Weights of a small transformer language model: tied embeddings, ALiBi.
Each number is 500 + 50 x the weight over its row's rms, rounded and kept within 0 to 999. Layers, rows and columns count from 0. Numbers have three digits each. The size before them is the row's rms in percent of the matrix's.

# layer 2 attention key, 576x576, rms 0.0653, rows 0-191, columns 432-503
093:535548504472498521514519518462485466507475432567498477532466421540479524572443543532443488469561398463485482443502511500494471566413451474360526522471521496499627482573513513605528470430464506482517537450464446601529
096:485404518434503490417536559546462536506591599500475383494438560539489466540609483520459486514500507489509593539474523489506501469537513498512454416506566558612575446519520524512507476498481557396455457652481554517532
093:453535501561530496467420497422457535478565482453506467402462513472507497565467591466524527487449506466543522592523469447556467537510555455449483448554461552515526514524451516508444473558554433500417428570505518468533
097:458537471434495591513583441524538555465610440596570493505475464460533527530534549552515585519457518473566503424539441483552609469500523538542523511458502560467503480506487474559533482570561621476506542511415506532542
097:499401462456492544481567524468571557491551473444545575504493427428485484477522488520485456492502520496576568597460487602470498447564544535555563576502493569496472451451527474394526445487490492548467608522475534455475
093:463441501542553425550545487480436495563466520578469534472506535480456452541475502549477418460483452515417501480502510501518502420615485478580541477589475498490588531516556487429524550424371537547475583508483476544461
091:416515543516575553629423522524501521535470474490572568499485472596413494411524556480481523488455544528524527467524651459516474478461514496506446430445425483462544501515445461441485424547401476502564480516484490509476
089:433510363421501517474589541507505474521586431558586556553475532512439437467447507530518527482513540506614510401474449579416599489567440392583520532527549460492472505509382607536579502559530493529546455529609527458498
095:497466586514571488429510477558545482464469532425561504504461428440515522522489470529533435590569472593502508410524583473574466617540548526516531480419519487548433414434414459496553440524534466499490510461449465431576
093:435553489495460512524564439477464509492517472446604562538466464576500512561607511463454506446521516489447531522516585566514508483553535496460514497511564613548473506557457463419520517444537601483416479455468589504477
097:484499595488497523385483540553484528549600544403548532493536463465476462482491516516598628593511531482564496570562533442444540476501512486568505571560528535589607565551419518448452493516510504602542494491452535496588
093:543565467568537543549483560418518505516474532579533519477476407487589444500479485494464513498621435471485489528472511477535455445400518560487484556515517396550457503482455497563461515473492525452530455544428464494454
092:453464511444466473501444519567534394541506488535484481440498462456514490512550410491509502442482513511572592443487559422605506449389381509429475510535506517440538492464498442572516588415441408518573417442407522507553
096:487493531425445406531424563433501506429552552546504501593530553493477515433566431533577472502497471518486503499479482530573556548519486449532525516471441496595528521557399495431473489538473532515571534513533461485467
093:463476497419466515553487436575476522558570455459428449533488415512638495458530500496445543430514422423544616524542606512443597377487441523391509445498482518493547483454628488461467517494449625516566441530626577522477
101:410534517461490495442526535670556546463543489548473583492509487466508453560514505426554545553468428456534478563463498480524519535539493555448471479455415563506525406455492539380529490499523441539520498503485559423472
094:545574508424495482406580525455519459497429486552529504521518478514503452466415429396472550462521548501518491488594558417508570590542457439521493493522440397570415505460534533581518554580480479491535518543507511569441
091:492493573519520569437463378497508461445501470442424600548435480531467448543510582519490466497529496547493529580555528418547480530472566530448449560626511638550526547585559676474488493500543479468474605507489513548472
096:514467525429510404470478508548541523461549460505539485474437523503478517521457478517437451579518456529478490477461482531507448499531543481414588446632387457588495506581477612425498464465482515499528583511513426499520
096:517543434472465513431415498621466493501471496497489443497598463489636515479529500481376438500529439422525506532424564506530470438463525538502542398527407513496453496408458466521495542441550469482488508566476502527544
089:502540585549601494545386522527512550483439547520552570493496585432452543544439480452458398454538413580385492488543436437464495575535519487515507379511467413562506447466561597549477472448437513521493634477436579486521
092:422460410558576556591559480488510493575504595472491489461440527495538503506562476505467481493567540456473449600479552508505523575448566400527560547550561462536495506522487483452503548573549486541424560449471556561416
091:440555486562475533465474511449497401465549491423483573479505543526430622538559558530538560536478487557552587444506594475479433429603466522468496534564422468496556526569494512465584466481488512553505538566462462484584
095:438483560487503453615453560542442587569505516592516514475501516503528545531371427552492478475526447477479480585536479565501465532439469544409487463608486484486538512356456602438471527489508516550597566454548540483440
088:568441405496531513517406481553443523468562433476518499443508476444586516540523421420524480479463497489612539519439478514525555463453514519545430500493434489388560472474464489470434463446458432518544526433498482505419
095:466560547451406579459590453553499512502502473526509551535433484581505507512533560437482550502503523486574510493515537548492456480526544567415514451482413457498518504495450505391499498516462417560460447543545579485480
091:441509474438472455442559477479476548499522426460471547594465440587471482576517507453384524577544548439466570547564500504513507482509426505510498439550529618534528504493555413483577464467536444419465478451500513576476
093:524502486395602563445423525537368463469467503514478478445481496486484506470508492466403459485599552597454453491441505467453522540489522468478468406551562476508474500461437479568582452473523459440444493603503443528503
091:500592554421496467534422459581473490552522508441547500505591442483536505438500431459493518572584367465608416465507574571481493523483500582425537520493487495491522507452484496442488482520565505513529491543510474405507
097:542503515453536511485459555536541603478490412482424463571483537403637422474624451416383560504562535538468550482504517603559513489447455547513509476541499469515476574446467356552345467542412584427588524474474449507560
092:446517548525526515559540527503515474511527412459480488442400537572566476451393576516521394527523526657429544480467534419501464432609530489539539490594558596466518427512599506481437417484504494539467563522462612558521
096:473536367490442443515477566565578510506499478567499464547424526552520528571478510530453553444471451497537464512448487481400476539495474533501544500504467388553504495523559559484526489456468457496451572460494540505485
095:522545613608482555578555466506558500406455546372522591446484535496515384586441482453538560487475448491488448615558448449526491506495432444473442492526546582436539508548555524515523521459589440518453570500474466470521
092:518433426423576518477333553514500558557394410512540481420555542444513516527558469455430488538519554575403481572498497464440522502492471515527413548451496371501532474414415464587486494490492554473509422455464477455446
096:517467482536412570615499500345533563550449455488485518438594505468459494475494521439512395509495440541611560507529423508567405498483520497468512530429556449453418521547489467521542596529530523551451546454481487486456
094:596481589506481617511440479513479525470425463489550526525480519484504554472513442455485489544477485503472495503528466475513449546391523368499487609534506484444474561526459456552477446455543424453556466452470503538487
092:411574400493456512551576436568474565535549425489526483499490467563507489480475478535568488431540448509507434449445449606484561484590533541515494421524548458509475506516530508502467531505513559514459546532513401575526
092:479508535512455499413528508561491627486531512576525511624523425540479471496445477448476518522585484459388483517457535488425468482477499463515489388552487443454467498486437562460451536479479442440556492520496556502513
090:465571451397535464621465391451486435485523463469522514513480536593563529503420495471590529459538402550593525515487448517553548447571479453474597616415411430523508500447543422481518470556527568471494559453492596495536
096:515522565461494588583459478380531561472461457510503567480514423494617555571560505449444559439506532418472527557565450491442471436528446491563447530564500453536520454539402594463513500566458377476556515501484540462514
093:478478529478525505448446547546502449422413540418566449509461460643558575487497495456510522459532462459588484518536597485397536558515564475443591518461433623522384589471501475532544472423438497549552482501551500469466
093:553483487584436488518605524533518431499487499453495495541513455489552427537456455505469456494573530518450427626467439519498521548502440477536554473521442414579572467538528477515546486454546473550476464469479566513549
093:471489555431564577501458528515468574510427428415465547464519368491507532535493452477484421455488471527554490413457474438441419493476532431553501437420414411535647574413429515535523490427479498437542484429475453473439
090:502508513478557515540460541581580559553465552534559652401465529458531402586515464553541488512476563483505525476476497494470494570479459530575446613485459546496552532579507559463436529475490456488416552488433565418430
093:508554423496412395530598543497492520509493401603458551490492369522496552444506552461539551437570435564507566517499509506514453508528515480483484516573535450597566469481450601477404438514490541421587541497559420543465
092:478458476514464502475470497511481488526558516477526560446556606489495519502541463538534476486491555451475517477513409631504523547590469617538552591475590541434499520497554548490524569422521485591501544476500431497492
095:380494541462483452506531547535557420563449499448493532498482538495512573470531452492566525532458493512546542606486594541402477595570455441511516510509513559560497520539501555471537487490587559555472515441433593440483
094:480488521432501476508442499650482484480510558596485568490492582498537402476492548537523512545579494480514503441492481513575469428540493552461530470570514443423548436579606434485458498582429512507589536535561514477508
093:510396538490531566575586505466651500397474503459511501537428551454520521495512533478476524503468495521488520563487527512564482502472461493498571461411427473532447533477528548512480475468535472468477586467475544473411
094:493467512419557493477434512576558512474505541570528477477512495536534478520473535552440457499505470485494517514382483477566480455481468558592483453588443453455512507535482579441578538484501574493491454506573543463472
094:527529401513503472511471459510493604512456538467483450408460630558507459504434472531561492448420544554424516515386476466454445402437517527568440490527433549507588389527503597386542477521565498537465562471440495431482
098:461552575394473458527620488463477453500441441470544553614453475553514483524453536537529501509457434508466523481508455525497531487445493456499536473452501556514528470526482452411480507429547538510504525483510457532522
091:523415494518513509549441622629515535515522505475548468459432558472458435463529457522492501572548555585465450539620608416563376410473446500460521495446494422618511500495495479495539492464449474441518429474481524490518
093:559505563465474529424526520500426438496517483554494445543451562479470483474461569446502534553503574514545537495511493432540580476445497412527408566516470452350488566414347555561494460511528552514503417502492588422504
091:444453530489571446434555508591478505481449508540485486580535513474547550526419471503526400510591508543521503504497476520408566596539450436471555503540561465524529494508457556438469457492481509544404488481465382478547
092:459503581511561457551420465527495470541471556438531444414540470415450577514515463494527454491510439636547493461608467443493491457465554501445556551496527480465481496465522540520516406433536463543536509525433492455483
101:470488391434511551449556482551567531400590435482436491498445488542450479449533494402492554493495521532457491532516520455458480480467347447457476467465444467469362406499522562499484518560539511471473502473570486493553
095:435560569561471483563497501537527529555463494467501563526472345556418513484539417388502545471481463540559476532494476549507541474431424474457427449468552488447501509476536455563530406485465522430480508487513556561440
095:591523599602498505520479436511513550419478489512507536405529505499505433519482531446510509505566483554484617432511539509532464487434607562566519557461463478458517578388423514523386458547519436544432560557600522437517
092:498559551487459542500616484469525497405510479505477549490404553595549440521537440536473461479548493420463475486528448586416541454539418542413510479536414505541528471505487651386429437480616525415485469512430580473502
092:464450539585511563593423526514457570491400545602454558451518551477588498473511457411577536510528545500491454628564532547516546577433551419409484494469546455442537522489495458544537496494535390558555554496503521502539
091:416491517482452459545459487415572470499442501446421460489509536438545488474519483534528479461483457502414448476494494476530440487539463459487555453504573528525466494432442500548441537477470531452507569487435474595527
090:439539443547442511444444563413514468459560534552460513421506559499472553430500428417564599517478483499499540461625419525527495571497548526544507516451525410530484563493390464526338498535546505454488505508394510541593
095:486533483457582564448480509541499534441619428674469501508462474546442441456564516475418529469524446498461483513427464536505548552417424525533485461498469519605551459392464524538497468545468565411445464465534595503517
082:549498524439474545437584492484487443453515457390526580506489510530566479579488397506400561480423566542576475514579504505509512474494578531545554573512407537461507500465417477452516442569500523411457485512543501549572
085:526514586516492485555444578403484634575510562501547582437565390517528501489492478551552525532613483599501457479504430431486484439481501440444480518611503460475470503484465496514415544565587517543567540524461499418444
089:514556537547534490516425445422490511516435480434534560523467481506502558403460491527449474489504462440547472488512467481387513584518525522548555537450466504453579484599479493499467517580578476486570605532466476498451
079:510513509547484534563541437455535548410476491517561483520472531587498568508432506519481447500541467497539483509527545429493473531416461536499564474428538454455666509475554551512521412531520472492496491554529562520484
080:508592472517556542588525472449472537444421493496514421540470563501470581531415506505631474483498500406446474503549464441486538533482496445498506513592598521499611490514484541495547506522499435498570476437496509574574
086:517484536474411545534556572452466491448442453407512455567499469544505473477531528491509545460516496570563412520503566509500533581500464523556678525469528584436419440530501493500548484504494525531561448521501544503433
084:478440465437603525452540555504500417438484531538437586520510469471538472469504471532438493547494550467557489546505561488450586544637498513510583488529526564493479517474496539476604479525489510480462532440409498463506
076:533517450554552565421510497530500487444453559477570490526521562428529506478582434452450541550425447481416546496521502558440551516564571521557497479495454515436504516513535498516511530524509381560497506471500462478514
092:502456509546526467450575532478519526554456593514492524589555599372581425466386452485512487530447509465525532471588415558421540535539476500457496469500541535502467415578416437495454548589535478505476532476470467458509
082:536507486583541482515625495497481449525531415464491447487442528511461478481569493613551513465544546458557532466533368420473576541453469471545476558396565462455485583536555518447598521477500531575573645502455497427568
087:518496583591479472520442408525482510489478475550480483505588528532491606471511538512539424436464401549496520415454426489557452516539469499473556524435528502381510505521477550490442570470578499481499413487515529528456
083:531479507494535478459513509403514552504490500535490449574521539457427557414439575494459528406457403517523509548483513506467553544476489522503477498486588503636503524460494562575475519465512461457461437442556528553509
087:568483446479515447402518509528505494552452543562505522533572469404462499509481494560500377567571541506572535564478571463545588483426481455437490502496607396465521469460469484603507467476505482498468534547578514519498
089:525457488547443573496526440489491576531557450567532523531572490437468505499520451472499546520412519548511554473596396464492504559545510476514531486481598537311585522476429459413478574522550487497484570441552512468442
081:521486493540536605401456492488565559441574505489436572550452455474524397459438571433393484583459485510483532551571504553496468478531539474533473508471427419490506548511498413525433486496583453525359416609535524461428
086:401502457524442428555594478571522424480558530516559442537496479594466508469472570507509408451489495470470468505554590567447437495455429472517556504428465673495449511481603492444557486468537489459458515560570542575533
079:569497517453491459432502582553419563519454470534538478522476548445488534451440603430568520510451367519429510611535464495517481466511565530515484451411453545513472453540489412497432484456563489471498498454514558479548
084:448464405482555491464497534632534491508481536479446490462487499439568558552457555510461502580426486426560515575490449598504505480493496462536404455427549427581403507457578459502486546539396511440527461454490432466473
085:488498585381541455501530518566498424487493459456510563498536510474475545560533435531474445489562488525582501456406439540466559477599499472535491492505543587520549543428503513454436463475530540470514518509506495541603
080:532560487524520525552570526520524528505524539463476575614570482547550542562559490479594450544504468508530450524565507538524409486453511464471466502489611501546515490509566513378589456496424469448562517549453466507401
084:449434549474439569448503410616444508481529557548420533529528371519550483508509413457469524525470502522506519512511433455535447458568502513524452490476491541412487459529560418520494519475483521511470496565518573505498
088:497437548495370570466438519517571582477538566476572524416576499517531484534609509534479518424516406460517514476581520573513450474498450510477531510483542535497471521539468498499449594511482533498522463500455387557458
087:427414504499585485499518503557468530418558607560543526443566509510563505491546551529568471528504481536464532465551441497520455431473449550519498502512481438427477440483544498530413507513514595435515490476514495469514
086:578407494480550503474470517476509475444470399526439532517474537522434554529498520477512531536528456559305560516554591492522489352520554499518479546438465477619524552578493475464521411459440592387431477433431447462537
088:451515429506458539520450537511436585567460497492500478487527490490414514449581425533496531485489493506443523461463459536515544553447503458528503477553509438495490513589530472576503547482551509507523462574498488518514
085:542598530534531455532491527390517423541411427456506472445489595490437555530462514569547473435510527475537468525502474503474586551380486409430528477478524512536507473495480543508482508471509504490514508456471504540538
088:475494420475618501457528484574572498417502521501436450474568502484484496506637476590384469540479505470480536520501473493466491526504628499611535511512463471549535501437567426513509563485507519460500513550575417449442
081:571482444513453544418476432464533438377530456399464403507327514477492478473443621533390465482461562537489455423468574503557574545507508474546491467459457593539477514583554506553498532571538403504415554522507505540492
083:547461428441545452416460575627529493494537497587452504562599521361438517524537499493490469493444528473577527517556457442494527483520434500490407537368521560497440481481517482421570497543453492505456505470517426489456
087:386424483551413514575496489386537492503462476469542470529434529399497467480408509530503525431514526480591523457496483564425506522408566526572569521560531450391519546552584562603583583556540494505491532473539579562545
086:531463450593490528547513563479437554487537513463439474610512564477496489498514473507539567538559445447399503476516527491528489472508450494538522533531567476573474503507578445454551517505403540574455537443519530503646
089:506457536413490645498396507546472524446497555453502485452574453470495449451571494515524526537509462494438580481530525544515519479502476562473532519595582557433557493467473432570482491432503523462506436476465495439480
084:535478513419465535473568490406491494430493530492506516531441477478403473540522480557469487512477479509583484502593432455475510517546550520465503575523457487453481467439502538508534526496471518564556478548513522505531
082:440539493547497525495507449551529566453534504455415526522525401485512480460505448483554581455411507508386622440435521501479454416492530523537526431519491545658376516563519501506435497511542523464464496529447431472525
087:528546453471480403541553563573478403486489455502577450446477521492480547487486365529532452463507478504509431436417603584451498480478450494541513432586477539584500538496477519461547510484394512471559468365542433476474
085:578559486505494424563548454570475356511490440472502501406487462557491613574506525461562452483496545515505415535432467393517461550419435524426491481406535430479486520502484501617463465493486444513576461436479540526483
092:571421533439587456423402541602513573515509539453505526531485496497503506552588492491446544552485510438420587446564587499550477516487465517474521491481468589541556544565516475458561480566490485480409499475527522432460
089:494576554475451474577539406537443548570502479501473478544587448512496455511504504432547513477494511485481500493526384461526459516516433463421485522468472491490398469489430427468506461439476489554595504479520451570573
082:531520442508480517523594509471501435499488439427504499513489540576467553528527459509481538508485556494482482469513561509494517510473500484500469545540570427521510532515417530599473450501496475499432462496464505496529
089:470533452423463429467555495516502486446461489500533440579561482473409510493528471582464502503477474570488475471527515551472498505516475472513508431436519455549458433421442525478586465432435507457527490414482474517500
088:454513519536544454526426475610527349518553491481434328471495513468480608511569501501511505445572402543473471452554494468519483498453571519544511502343465508508527544493604521416554449386553559506414480548498554494516
087:515512461541510547486559426447505444533478524422520523600523533567511567539477467527530511456504479417541484491638597459498504558585533565401489564496578581457541518539488449451602503541428538554541545499481517533466
088:461484525496470493604518476471496524492667500563555613457561445482556418591522517493543503473484508454621429452522493539446563495425485524454497469482481525444516527441589527393463519484516519518505531575496493511558
089:456511515579446517577538506428431573519583424505539525442520432618520451493448513483565494546531515512387514428401455482546434556481556514547434353538574465485455505500473533482481448475533478544522527464475467480526
087:462431460499556534440546595504534616465473491514503585536514509460556481437534567529375538569555486504451507566531565410497540420496507502487492478592491540499590481512457510558482463545510525409435524511478413497522
084:553449518477407500497487525518478548581514510518497425502562359541564565440445577481548521482466456498547534508516540531499495450508451567501515566555495591464624481539487585497532494493471515437480482504550519618502
084:519406458452566434526538524500472579436506549517497571448480523449453489484474550537533549478521442502460557536516617573565469429591556516479497519606497552584512578391529495437572496482597500411518403553515506466492
084:553576504559504451550532456399439527580541459490559574550480520429522500536527432493470458551562546522469536460584481506486494513467503511506495447497478517496529533450437443488503478504571454421561535527503569465469
079:409460545526394455506578515506519477528575539540488520458473458550504568467525575510532501473458507518532469482551487549507487509516472475478472510481434574479497513563495506429491467532510432503557494514508577499433
085:517485511567427518476478558495490524427519444500464510596558553490515493589534501558448571499510448456473549559583603528569458464557491474423448446441389522459544502455504424467475443554484474548482484520526536573531
089:450460529489391533528558493425469535534426598591622571487521451481482537569521516576575386553543469513563432501581538412530529508446505426473459504482491333470593453513405529493455508588553529534497482419562489452454
083:413419494402419517498571482574518535382604564536448515485457490603507567675535488515557553508528480509514495554427598529560489507529489574494495461437436521476526495421451497445417459475512549494506454476476556516522
088:570470463493408484568551419536517456614448532463429482498504479496498466511462455537490495445559570527483496452485497534513400478463571545406520535535550559559467537453455505554562472484396530505404498604511492585554
081:396578547428528528506547550569479481517557524503511563497512581491490461499490452454673515506443532482497491503454357439487460514555440495529532527511481501536438498445511542460465513499561459549524498481462457458567
086:508481573446508611512570466495428533549449488573482459518505547504447480446531462525559451495478497536539431525514450447492528532479399423506408474530505518474483524467433622558448622462433490437539494599461550490505
079:550527475491562522466513464556461591489439483495465485492514627594545557505484467526517527556498470518495390528478553487547523550535536484531510460520536445501532534465457497511526477565570557399498503448492501461459
081:596495489436492410471463510501510491479463419540523522553556563502393556555436505535544441518461471480502479550400484502549520465465553511434523464432538519554501500498482582411530453461447418547525475436481484464497
083:560467505497550460439543521497504573487476496463516388574510476517482554501459467520522479471566386612430462435470623480529523395511485510524565493542606574539564556442600547455572453510527582498477515524453437521470
082:510518500456500497454554429426536478495392506534479559566574474511476464435438496476493467454485562483498508537506492469406477451497415490448471536548482556494511539512455493516482479447453518496613616425546401521482
080:404401511447444436496501639479556562448525554595477522454510494526506451509498490497438573477485465508557556527569585531524542431542453449484444476436415490467577545504548461503563573501578496497469552463559483472495
084:485539513404538481549448469586522423481512553586428623396522495547483540466537569501510482497488532456490473562485471491548517416467420470545523509465467552569376615529608577487465561468450494392498433478484533480588
086:532450560581490471449451445364495442455492491591536541489508516586603476448498538482497499494499533437583484448579378438508423492472558395532486491466444487497532495505511444472506507577535544558611425563505470493453
085:471456538510537458512571533497583461405557475483501590525487458529534528544555476382405512484575515443519535438520565465495458478549435571448489472552489580489573535486541469395591477514454470447471506504487487537443
081:524427476579532530430517552449530484496450441484491528493524552427445536581447461513513479493534445479493455468479581537464482570465565471466513543563494427532515475478490561519591527468553471537510505430522499560453
102:489480394519538487518525565408548526530545506562449472496551600428482565573479463447547516441354516436460551490585517541573442521522452472582465396458509522507594541525461589442475484441568558509399557433472467474540
101:528551554526522520530547501446461452524525518481463474567536518584570543477448606597512532424464556449477472443523509506477468537540571504566428401449528449426490524491415436553523422502501430553489392441590469587491
105:473521450485472571476506521468542492591511414483565578425474481426554480448524437481478507455474490510520446545562453463512591557547481487542537531530503461440524444454462543491584494500458483453476577475423602493409
100:479475485542599487477482471513561468506502500426486448501496496472482495520474534551490477494604535417517526502514367502517517468469489451531436519515516551524515372526494508416489553538452529553438507583440368473455
097:516448504514489473521531468509484445444505551512453489562485476563454554520549561427533470483457483454482481512544501648508511505548552562528533462453500485605524575566421521538508489482559491474460504427492467514398
092:508436490504513515332474539513435544549467534431489510537549505511536509412553516546566487519598467449589497462425533465452474459428496523518442396556487490550588422383511429474463434520529477522592493464486470505493
103:567417598543445499404441543520442530559458552468583483476532472483576549513572614483554510559536489531530485448489480468439484499448564551474480498517519528453535534401498462546529463486447503523605484506540442544492
103:567519428486525469483416471518500504578484567472527429506543425593443532364573561507500466514434504509514475571450539533579561493437492386459473530380439515560422520454461390617513519467397438571568479529529554544492
096:423528483473480490528545513503582484448475519496449541545516571491471476527450383517521521502457551457458511482505382598458553501512475551523526486466475481520443463563420533451518558479439560506395514489509505442479
096:489463538542601492478426589437449580507494493503496516562517450508506489510563537437489595470507481497464551486514401504434497518409573520448501498509419497511568586500551418436601455462444430428606572503479469542464
098:493511544448410517478477512486486489464527517496502499562560529505538466458521484484471532487532508560457425554497431454425517572468506540491450555525502441543530476479471542499424488550507435478513553504565600473481
096:510511506434436472499408505508517467527543476556574492488480518518439576465478490495490531436534485554426520427423411530460563559438405501425533557497519550493477528524498492506538542506441501498471414566510534527527
100:559545522467518515551454387499564476550469472571567491436517579568499566590474492530411405503512480531445489492456536473534478458511541499617566585459479534511490436433523538452537526452580505450508468539419501585469
101:469506456506512492525508421443583523602434534507519440538429525447494556496571591561413459463421499450508528497576520432556494597501529504499556494370478555556558525438615560487536489466481504530378426462549531549501
104:514479558434455408460474497524477509537561500601532563576545574562525453557465405539401491444494471510526615443486273489414514542458555517520367429523572447498561510552455495419410496466467524466601449526479436509495
096:483513512493528518599550550507493486444506465506324526521504517441554491553449453436548481520404553394507511473473562556492474502518516472532474464420432484459496554475490484487540510478477515531453467410440535431488
101:475546598509615622509422536489446469435500549527513481510493523545504512588454488538562514514531536472456493480478524471469475514388454445506546477468487496481519465479557366503486509441447455521400415566564563516542
109:560416549574597506506422532510608598500433523492445453469492435517544547510523605556380550470447450571506509503476482496448532501471531512432508508452420506656610490535552517490508476506509512490522501484483568558534
097:470461588490576515492478570467470483441473515430405603540530496593506602489499528536448455492449473453524549475476479502512481466542569512599481497547478470555592539526536428381457413464529381480551415468487423491487
101:487498468573523461495568530502566524430559548495537548500430425581483430436551521470512606543448535533483523539555522590560511488505506344352549438474474444441563557525482437495508505431483556626526558485481474474561
101:477492599503523471579434509473492489525507477526480467500526565501607453535552486479499437588431456578479568523484507451484493529471550432600459417492528571375490453525489527491451425515543432463442558501443554527558
100:518497465541593544435519465479470457420443498480515491465426500520364507485517501492514466461442539555493474493390548587380536568500549500487505464456494521409525608575533544527514531459586544454484517517436531476491
100:572537450397443559454519518428404405446522499530519485530576421473503509454455473467523509487561503533438513533477443441501412483546521483488463561460522472435506425499493501556514469485608533537528488487516568487449
084:536431488567422510514422533476480428426510454580420460444435583523461518375576543469464559551443569583496431471539478536558515529465527496469487464492561442388503574540455541607467470560527468553568517440506514469532
106:459493476488465470471513507552436592493520415532526567513548494349421486542471476435522569502525560473508422517592469459573447498440469446456513454506565501493476537426492429507440437457535437508600539509546374423483
095:407490522428524579416579518540485586420492491492471573448532469469487400614460552446556510575552491465515482482548492607513465449449530580466379495492466480501459502476426579495505441473579396447560554514462516458494
091:494407555475585557492484472496518559436515575474408579559534533532475485511505473515523489491558514474548506451517569487513503411552534535465454532471405543610474521508516495432595446459518410512427485586549530522541
100:509517498487464486546524446577552507392537412559467572491560530540469515481493457477590518518553517410584467428580441445474454465475482480492393575470521535506483525473445447469507522590485450428566399530549421439543
091:479495457570431466508424480529509421490430517528391437552434593505471619552555516471556470506505501437552428488434519597498504590466512483484473514522523544487437503552558486481508539531449553490470497542502407455473
095:542482502485504461524544505493533543563519443458538545515557523453471517598478476540483476490543357453494520516464530375489562419518459479527557560449617505613390453499565524499535480453489552476449604488405442513552
094:405542525498309507454502523602553457499545409417548512502523469482516387500472477515452485538561522486452438535490479429475502513532389557477486511520504477442434508505431566568408509542528525355495454492520541504515
101:485457484521476483511494501470504529641470461527609479432443452546444508439536522526514465443603471496450459521424507358600602486496479455455552454509537455493510554493541515528493470456455542501458585574529528541559
088:536518414527407542492411479473452412550475466505502391494455471575539486394474498526482520485518570500513478518470497506531497520508446407462452515501559380438499481458433508586466512591488534506509394499531551487490
100:503524550488550553513600459480485486496516509413473450575470440596435517528467580471518466497522473517478491461441516541441522520511435456517466408439501477587529473456481474587612521500459365414500506484472474592543
092:480457498458497471506582491575462510419538424406486513397477506435419437597512478490487493543506519512517504472567562520581495526539549593483548458470519528530478428511460485500576549426578504500513503484467463413435
103:479469476525457435451443496505451536632498489511505521534560416482429450494471503539544505484480526571544449466495442406424476535491479482493460531502508409429481447442473559584469477493499505545609520573515510481557
106:485456494447370563506485525485490490513460457513576574504500497547428497493484547462463520505605561561517457536531467415372509508439453540352457514518471464527457503508541476533536542514438419390530504642557580537527
090:527525398501518580512554456495488534479512427470479452512573453471451602484372551536609381484496546480423487430533468534519548441623429483524592601552465525606454528572496509564534496566527510546495530427490414534506
102:516530518555428527427458502463519542582546579526567510525535460543491570448499578534539551481517557533526430534538424489410550534484458561513528519546449419530496546515506496468453393492422503493558382512577459479504
094:531440475454458519443454461549464485441566479475545463474548450516437574438553516497565506516419471476461491464509503419467510448577520493530537458418535517527466512533418554509536448470575493627504506470540541454556
108:538512493448476466523597446471436457484550437516385510456465533472378417537522457504563511440532502426454516498559610426590454514513503485473441459544510531500528453516530466512480517446511469468480541460416481573458
082:475526555439588426524530489504527486458586561422496625573581482480559482601452456495524508483555502475568573503509553499581458434536481524521486474542481562649511523504496489452499436418451489470521513589525425470494
093:512454491529589461535422544431503517541443511521448525467520491437534483506517516490504521509401417438464516468487546580549489514514537469631544478629509610588519480475446568483559516496443513470551650500480439431412
080:490501608469517494461494522507541559473499536528589570596563437461537381610484456469526465556493545532561447466549468466441513415459518524527455459574456563528550445430456515428454460466491486486512471574501451467468
100:489545445472548540510503546487525433507463476417516497392549558454436536564526523531525513501496540545443573500463521472585498505549477410459453511458468481508435392453570428524498478606521433504548386466473540498515
099:527446499512475562570576412568560484499547441572501484513514582521418529526464521544564408520521463548535545504557536567503530478440557420448478453501465480534434528458493559562466495505478500559458591501497544526562
102:446496490525532469436561461516549441503460503537473516460543440411513509444486504445603550461395498529495472515519466544494588597430542505548509582511585535393506482531437594594508508522518584600525552410476417434460
093:547518485579512517482593504477476516533417534419423462506423474432472505468525546430494521547475508555510529584572555646537464483564531545471521521483504531460445549502561449582481530453522442455527534390483514531512
085:456456593463562444488545510557577567489515521448532587516526475524460428542440451524492561522497482525530475490530521567528511474495527557475483464569517483668514429512486569434565452474417453463530600583505468393484
102:526574502498516520569469508509514490497494533513447472512458556520552590519563437461608462511465523409515445521533494545538509578455486440469531501433511533417530560524499477557467537506481490552517457497483556474584
094:557514520517518515612581517475492449443522526448441428389424532467476565508524551508548435457432573591451536537559460526431508487451466471458493447423526537516403499461463506488609571452445453586524537517524506534506
090:525559432518431581448491491511509526478496442557421479534530489449414507503605514472567489453499507548551443433502472496475519549511511549506550505446572560478462584508538525469496518558528534498416525484399455538490
087:507453513456504389460562502571530525492539549538553491583607448479481531526442525605444509552539468524496506506470534430435484413477532544511470452563416427568561455548555487456530433471538555457539428511524481548454
096:443477514500602470510539530452512570599500600524548562522509498456489502570461607489469484514496476396520504483526495464450475471434506474492565514550555509569593479521579464494630425421461492502491584540542486517485
092:471464466437382473449437526553463506504553455486397468511490471530497433505513448513509539451511476508447540536472450422446529498483483548463528427512431451425603502466529544462408489537529539453557386491571541464466
101:553519510547526483544472498498490517477512581457479462505521519491452522522451595592490434584589428517465503592458557355495456407405460448551619482480476528460437536517592473553418408517563553455469491604448471550528
100:515537450478495489326493538554556470504500485442538469548520446503543466603458482626507434545521532569493528522421442445404514439549510461564447472543509544495497440444531488468472427548468552486502513530512595501413
101:462471466463421460544462506529559573450563493480600489442497441438642453598528492555570464561572418564435533452413480561552503513492495446567518494539499615618489429470492548450536455519508521443557539510410495460468
100:526516638497424577551476491509408462449500497472468507486558456557550486506561536472587432541473580545536425485466501501427552490529490566463372486494458536425508457441521512496423515524509428466565402565472571516471
100:473531565496335489559472414512510452546474481540543415489466531540492583536458549510532465525516560470445482542411525505506485554448534486525527482433488520520511516479489492450541547435473496480496543578429511613503
094:580450387548425516513491572472435486477493488579460398459435528587515524447471543489483470456483575540489454559461449532487486537475485405471459543479477434466433428488498517578498498468502554488507426524449612498575
105:477453520570457453481480471537529519482471453517582461520476536451514437514500529470532436465595446537451622542426486533490465481496423520503544600560572559445444456560517545511574529546499511449511579539486557506531
104:466465526556424489526434494512498466496487569463462538497537415583440485550401521428482553493519428418485459499487476531551525485549517561414485513516461415576432508464464392515434477466449487434680503518513454487557
102:546450544473457485514500526550413481565503423503525498530539526473481430455463410469484483496367519493541365483587509440484526585468510416485466397552548512368578541382359469570458510544533509508557433445486592514449